config.toml
n_layer = 14
d_model = 256
n_head = 4
n_kv_head = 4
head_dim = 64
d_mlp = 704
vocab_size = 512
activation = "swiglu"
norm = "rmsnorm"
norm_place = "pre"
norm_eps = 1e-05
positions = "rope"
rope_base = 10000.0
rope_fraction = 1.0
qk_norm = true
attn_scale = 0.15
bias = "none"
tie_embeddings = false
parallel_block = false
extras = ["some layers without attention", "local attention windows", "gated attention", "value embeddings", "a smear gate", "skips across layers", "norms scaled by depth"]
init = "trunc"
init_std_qkv = 0.0292
init_std_o = 0.00552
init_std_up = 0.0292
init_std_down = 0.00333
init_out_by_depth = true
optimizer = "muon"
lr = 0.0146
lr_mult_o = 3.0
lr_mult_up = 0.689
beta1 = 0.95
lr_head = 0.00558
warmup_steps = 49
schedule = "wsd"
decay_fraction = 0.705
decay_shape = "linear"
final_lr_fraction = 0.05
batch_tokens = [32768, 65536, 131072]
seq_len = 2048
doc_mask = true
train_tokens = 708200000
steps = 10786
dataset = "wikipedia_en"
Each number is 200 + 30 x the weight over its row's rms, rounded and kept within 0 to 999. Layers, rows and columns count from 0. The size before them is the row's rms in percent of the matrix's.

# v: layer 6 attention value, 256x256, rms 0.502, rows 145-169, columns 64-127
# o: layer 6 attention output (transposed), 256x256, rms 1.06, rows 145-168, columns 64-127
v145,114,226,190,199,225,228,221,187,222,220,180,224,190,180,203,272,220,226,170,251,206,202,257,200,219,214,196,243,204,175,201,260,169,209,153,169,218,230,165,181,208,217,147,187,212,191,163,187,217,210,204,135,240,178,244,177,233,260,228,216,247,180,171,182,163
o145,101,184,182,265,209,217,183,166,245,268,197,222,161,210,146,195,191,189,206,154,190,147,190,183,213,273,178,218,157,206,178,244,216,242,178,159,169,151,144,197,159,172,200,242,231,145,182,179,186,203,232,167,212,189,237,237,183,198,263,181,195,192,190,207,210
v146,103,184,199,194,204,202,206,204,197,229,162,190,229,155,149,237,212,203,210,214,264,181,168,182,227,164,165,123,201,173,197,224,177,224,184,135,186,189,214,157,175,177,159,275,268,202,222,222,189,208,187,147,215,237,258,235,157,205,214,181,225,153,239,204,216
o146,098,182,176,186,201,175,194,182,208,181,197,175,203,192,221,158,254,219,217,158,243,234,244,190,145,246,162,248,195,187,228,201,244,202,161,169,154,168,190,180,231,258,192,200,179,186,230,204,183,162,229,202,184,220,181,202,192,211,195,244,203,170,202,156,206
v147,109,231,243,249,192,203,203,193,180,174,193,175,210,226,184,210,205,272,222,211,234,192,199,139,227,163,152,216,187,262,191,143,145,186,145,152,212,210,178,212,226,210,193,142,221,192,266,210,214,196,184,184,237,183,223,113,221,210,172,201,210,202,175,178,194
o147,105,200,167,226,208,233,172,136,229,236,198,220,206,162,224,185,189,245,196,169,214,187,149,237,206,179,180,145,187,201,182,185,210,215,208,199,223,200,189,223,181,188,165,191,203,131,209,149,245,183,193,206,229,253,267,161,185,147,204,188,180,241,240,206,231
v148,115,170,174,210,232,197,158,185,202,222,227,233,226,195,232,156,238,213,224,210,165,152,204,197,179,194,214,201,200,231,205,210,214,246,180,143,201,134,242,209,234,186,187,166,135,232,128,238,203,267,205,213,204,206,211,170,213,182,195,207,181,204,223,233,236
o148,109,219,211,232,230,178,191,229,191,266,209,187,189,197,166,171,145,155,161,191,165,148,200,208,195,188,225,227,253,156,161,216,191,232,186,166,211,193,215,236,197,127,153,181,180,172,225,237,206,223,140,235,190,177,156,203,211,218,204,195,199,168,186,163,176
v149,115,193,194,152,181,195,211,214,219,220,152,229,188,225,180,216,209,210,223,185,200,213,216,198,189,251,225,208,219,185,123,236,271,137,217,149,198,154,212,241,244,178,222,212,190,224,160,200,174,183,221,181,213,192,211,210,219,191,230,203,197,250,163,232,210
o149,106,251,183,213,215,217,209,255,171,198,171,222,144,169,233,219,190,212,224,201,215,218,182,218,212,213,194,143,174,234,205,201,203,229,193,219,174,193,189,184,183,225,245,219,204,199,167,155,196,207,228,218,230,238,129,220,251,205,237,177,225,164,233,236,195
v150,104,237,184,249,233,209,199,187,155,181,255,179,164,205,208,144,198,244,161,221,149,212,178,191,196,181,233,252,207,193,186,148,211,216,183,208,197,230,217,172,167,203,159,245,203,216,221,256,193,257,177,252,198,218,200,190,225,210,137,203,196,188,203,174,249
o150,101,200,203,235,177,170,195,234,192,175,200,169,251,184,208,158,164,190,194,238,203,238,164,184,192,199,133,158,222,256,187,200,205,203,222,159,220,158,168,224,191,214,194,179,173,236,223,224,198,268,172,208,207,243,190,122,227,237,221,191,201,165,253,150,221
v151,107,233,176,243,241,195,200,109,217,217,237,169,168,217,168,239,237,188,143,231,253,219,246,210,241,208,237,192,240,154,232,169,168,235,239,182,158,229,243,207,195,167,220,242,192,235,200,198,170,202,198,216,199,162,182,186,184,208,191,257,182,212,246,211,198
o151,101,211,180,214,205,221,177,158,164,244,165,188,178,190,182,232,174,209,188,260,138,185,151,227,227,220,189,160,195,215,176,175,251,195,200,178,197,201,203,193,234,191,279,156,225,190,216,154,175,216,211,171,178,243,185,211,205,186,250,210,227,189,266,234,216
v152,106,150,175,199,173,187,220,132,219,182,202,220,140,269,158,210,186,180,178,191,204,209,158,203,212,183,198,198,188,120,241,223,212,184,197,179,202,205,275,217,174,234,193,155,258,224,142,214,259,210,182,193,154,244,180,174,172,220,209,258,188,212,184,211,187
o152,103,177,215,172,185,228,231,210,173,156,215,234,151,162,199,196,191,226,213,173,240,174,197,242,224,137,211,160,192,208,239,207,223,233,202,187,226,238,247,181,203,228,181,171,190,159,241,185,244,199,205,214,206,185,182,203,195,217,255,209,263,238,224,218,197
v153,103,201,218,222,224,213,176,151,175,216,197,184,184,154,167,181,215,222,220,221,196,168,190,199,188,175,195,254,207,231,236,194,175,179,143,209,212,162,197,161,223,175,218,199,202,217,226,208,223,165,184,163,215,195,210,171,191,208,185,182,270,267,190,191,190
o153,101,218,210,205,255,195,163,173,172,133,191,212,155,169,178,144,280,195,230,185,213,204,208,208,175,183,234,201,256,162,244,183,158,222,218,247,228,196,223,184,259,164,237,202,212,226,179,197,180,167,87,201,213,227,176,180,206,219,232,149,147,231,230,186,194
v154,108,209,163,219,177,156,171,195,163,172,205,159,164,177,224,224,210,203,222,235,175,190,179,163,212,182,199,224,206,174,158,219,193,207,162,211,194,191,222,219,188,254,170,163,176,220,172,186,167,204,228,153,226,174,209,204,251,216,191,225,146,191,222,179,189
o154,095,215,207,252,227,189,221,196,189,194,220,201,232,236,235,221,178,217,240,173,204,205,195,158,180,174,241,185,142,166,214,218,235,170,216,189,199,172,206,212,218,242,189,170,217,231,208,190,207,239,200,185,231,162,165,212,181,239,238,234,194,207,258,196,210
v155,099,181,224,198,167,193,228,204,238,201,112,247,223,198,175,197,187,200,257,214,204,204,180,218,255,251,179,241,237,158,165,148,200,188,186,213,173,164,198,214,157,205,239,201,221,193,204,183,200,111,189,159,206,217,232,222,147,231,241,163,182,173,196,231,168
o155,093,166,190,207,221,180,192,160,218,228,180,212,161,183,289,207,199,198,204,204,219,191,223,216,161,225,200,202,223,192,207,218,195,208,213,192,211,216,166,194,173,196,124,225,237,211,199,208,258,184,237,201,219,204,212,196,157,178,212,154,204,195,221,215,202
v156,104,217,168,208,183,223,213,199,176,208,195,222,183,249,161,186,183,204,189,166,223,209,210,229,198,262,110,170,226,159,234,238,174,188,200,217,202,173,197,219,230,264,217,158,216,209,180,161,198,231,152,176,191,242,222,173,219,247,181,183,244,259,214,227,229
o156,093,211,190,198,287,174,212,250,181,228,204,188,159,196,212,209,195,165,197,149,205,181,213,183,163,212,208,226,221,191,193,194,195,243,214,224,186,179,193,231,150,216,204,232,195,211,243,164,207,159,154,188,231,203,233,200,184,202,151,191,244,243,206,172,183
v157,114,237,231,233,218,174,246,201,260,206,211,225,174,239,237,164,173,225,223,162,207,253,211,180,188,184,139,171,215,210,249,234,185,154,175,262,211,217,160,189,182,207,185,171,171,232,196,225,208,240,183,201,203,190,178,137,185,166,224,213,174,248,194,168,192
o157,104,209,180,168,187,179,277,188,256,248,167,165,205,193,188,203,222,157,215,215,234,205,176,211,173,209,155,184,191,208,161,179,189,225,156,205,250,241,188,155,154,184,210,217,221,197,201,192,203,155,188,209,217,192,213,214,235,175,146,195,209,164,168,208,196
v158,111,215,241,200,196,208,180,172,216,186,170,203,197,228,196,228,223,165,206,158,211,149,179,196,196,205,188,198,171,178,187,169,251,260,211,193,179,176,219,182,164,191,235,207,217,164,178,241,191,202,197,132,192,153,146,270,124,211,189,161,190,254,185,190,142
o158,099,161,184,225,237,204,164,194,199,157,199,145,129,169,211,244,199,221,171,274,225,218,177,202,208,261,248,210,257,149,199,174,199,160,211,171,147,201,242,212,186,213,191,203,219,189,188,204,190,148,172,216,201,161,262,218,237,216,182,201,211,161,165,230,181
v159,116,192,224,182,255,164,238,205,216,191,207,199,201,249,164,207,188,168,209,186,209,212,169,139,159,181,154,218,189,153,188,237,168,167,155,198,215,190,228,173,262,159,202,231,222,277,238,255,220,211,159,166,210,232,129,184,229,222,196,205,233,264,154,145,229
o159,103,248,194,211,195,159,215,169,200,149,181,196,258,194,188,207,272,207,156,213,195,175,173,224,136,227,213,164,224,148,238,221,224,250,202,216,174,210,157,218,193,175,265,177,216,218,175,203,215,188,216,253,173,204,165,214,184,230,208,146,200,248,208,229,145
v160,105,240,208,166,250,196,220,167,164,267,173,217,189,140,157,153,183,221,164,157,162,164,198,172,170,227,187,212,221,276,171,209,202,167,158,171,255,172,208,224,184,236,158,211,272,170,233,223,136,189,199,186,230,209,159,224,198,217,175,208,256,222,205,166,185
o160,106,249,170,199,226,244,185,183,190,185,202,188,230,144,201,168,188,187,180,220,201,182,205,179,194,200,221,176,192,193,218,184,179,213,219,178,187,205,165,175,224,200,193,182,208,187,187,241,175,223,233,201,212,199,251,194,259,168,177,191,183,203,175,238,149
v161,113,242,161,169,159,239,246,135,196,246,212,216,253,219,218,218,204,182,188,184,144,224,244,197,189,164,216,180,203,159,202,215,185,167,184,168,194,200,175,205,198,218,225,167,153,160,239,251,199,240,216,237,222,197,194,219,208,199,181,199,209,150,192,209,171
o161,102,230,152,242,139,215,162,218,207,199,187,221,196,182,207,190,171,192,234,217,235,216,187,162,227,172,198,208,225,167,223,165,152,194,164,228,197,197,233,184,251,267,167,174,153,181,186,223,210,151,228,197,131,101,239,227,213,245,220,220,167,233,179,267,166
v162,112,139,254,205,186,179,198,218,154,214,185,240,180,219,171,200,185,194,212,219,276,196,180,225,184,257,215,115,181,213,230,185,252,198,247,167,192,199,238,201,225,186,251,167,198,173,188,136,191,230,225,193,144,168,222,230,213,189,172,250,247,191,229,157,191
o162,110,213,223,183,205,194,231,189,156,267,194,164,137,209,159,185,192,175,214,206,213,204,207,199,205,228,155,191,211,226,165,207,230,171,258,222,254,251,168,233,172,138,126,180,189,170,222,248,186,213,221,199,144,206,255,264,148,221,213,177,201,217,239,170,190
v163,100,176,168,182,199,225,216,165,188,211,182,204,224,196,183,161,177,248,252,159,185,189,220,251,216,221,186,189,194,255,220,203,273,187,248,193,154,208,216,199,290,183,194,194,228,204,166,208,174,142,142,206,185,243,184,222,146,177,239,211,206,173,224,222,160
o163,094,216,202,209,218,238,201,198,237,190,157,231,186,186,228,169,160,168,219,244,206,235,201,231,219,181,229,219,230,185,181,178,204,229,213,186,195,156,213,216,120,174,241,213,228,189,170,154,216,157,181,245,156,189,202,225,138,166,198,200,232,181,216,233,197
v164,105,151,198,203,205,197,157,197,208,166,173,200,221,148,208,173,225,177,220,252,230,162,178,200,213,223,197,242,198,206,203,146,202,238,161,210,242,181,182,218,190,215,191,180,194,146,188,170,193,178,169,155,206,184,216,189,179,213,195,169,181,189,178,233,207
o164,095,188,219,240,266,197,191,216,175,161,230,175,207,219,204,212,228,181,176,205,189,190,160,190,205,214,195,194,204,192,198,226,191,175,167,215,176,236,183,246,197,224,127,195,186,191,225,235,187,199,102,184,234,188,179,227,185,158,189,176,238,211,242,161,241
v165,104,186,196,200,212,166,197,156,239,173,140,239,212,246,193,188,185,211,204,163,211,164,165,238,195,214,243,185,171,184,187,211,169,208,202,238,211,222,160,148,181,198,209,204,216,173,231,219,184,225,264,170,226,208,202,212,230,261,222,234,226,174,155,172,195
o165,096,228,189,140,159,164,201,196,207,223,212,247,231,223,175,240,198,198,229,232,219,153,167,231,197,178,228,234,191,175,207,170,213,212,180,179,225,192,179,211,205,162,213,153,193,179,223,212,225,156,213,180,160,146,233,157,190,220,209,266,145,197,199,200,169
v166,112,192,238,194,206,160,197,264,186,238,250,222,193,207,187,204,181,228,226,179,181,199,191,143,157,178,185,176,141,165,218,212,190,249,230,233,179,279,191,179,204,193,212,241,237,227,159,200,179,228,251,237,190,161,225,207,225,198,171,163,225,193,151,191,173
o166,101,202,198,165,227,215,184,191,167,178,158,160,229,244,193,198,236,155,140,199,218,207,186,184,184,170,213,173,134,240,213,229,225,212,157,191,247,174,229,253,220,237,229,234,148,238,189,156,202,222,194,206,234,180,189,197,239,223,227,193,164,214,222,170,205
v167,105,170,229,180,174,206,213,165,210,192,247,178,168,142,196,195,240,210,212,219,253,161,174,236,235,192,210,222,155,244,173,237,181,175,203,193,159,168,203,206,224,211,180,231,222,245,203,197,191,217,235,224,148,217,208,222,207,208,214,223,201,173,241,224,183
o167,098,192,178,181,224,182,196,227,193,210,190,192,139,200,170,148,232,213,158,164,184,190,217,216,181,171,179,214,183,221,212,211,261,148,152,208,171,194,145,196,212,201,234,244,183,195,203,172,211,198,198,141,231,238,185,183,166,273,210,193,150,143,219,191,171
v168,106,221,251,195,143,259,201,205,186,239,192,201,186,162,180,191,245,212,152,222,167,191,226,195,181,202,179,183,194,255,172,170,229,196,139,211,189,225,208,230,209,227,162,141,215,177,210,174,208,160,135,206,195,211,185,235,166,223,151,183,233,195,194,194,112
o168,103,178,202,245,207,197,191,182,232,243,165,223,227,202,185,194,224,212,229,195,205,226,133,237,193,187,170,182,186,232,248,141,166,179,138,180,166,230,245,176,235,206,269,198,151,205,192,172,192,227,155,257,249,138,173,177,204,206,181,178,202,180,139,193,253
v169,105,183,215,218,241,230,187,193,205,203,185,177,189,228,203,200,212,222,232,193,220,223,173,159,194,224,156,219,177,148,172,214,199,221,200,157,256,167,218,235,158,171,170,192,164,186,156,199,160,248,159,169,193,283,197,150,242,184,166,178,215,175,200,182,195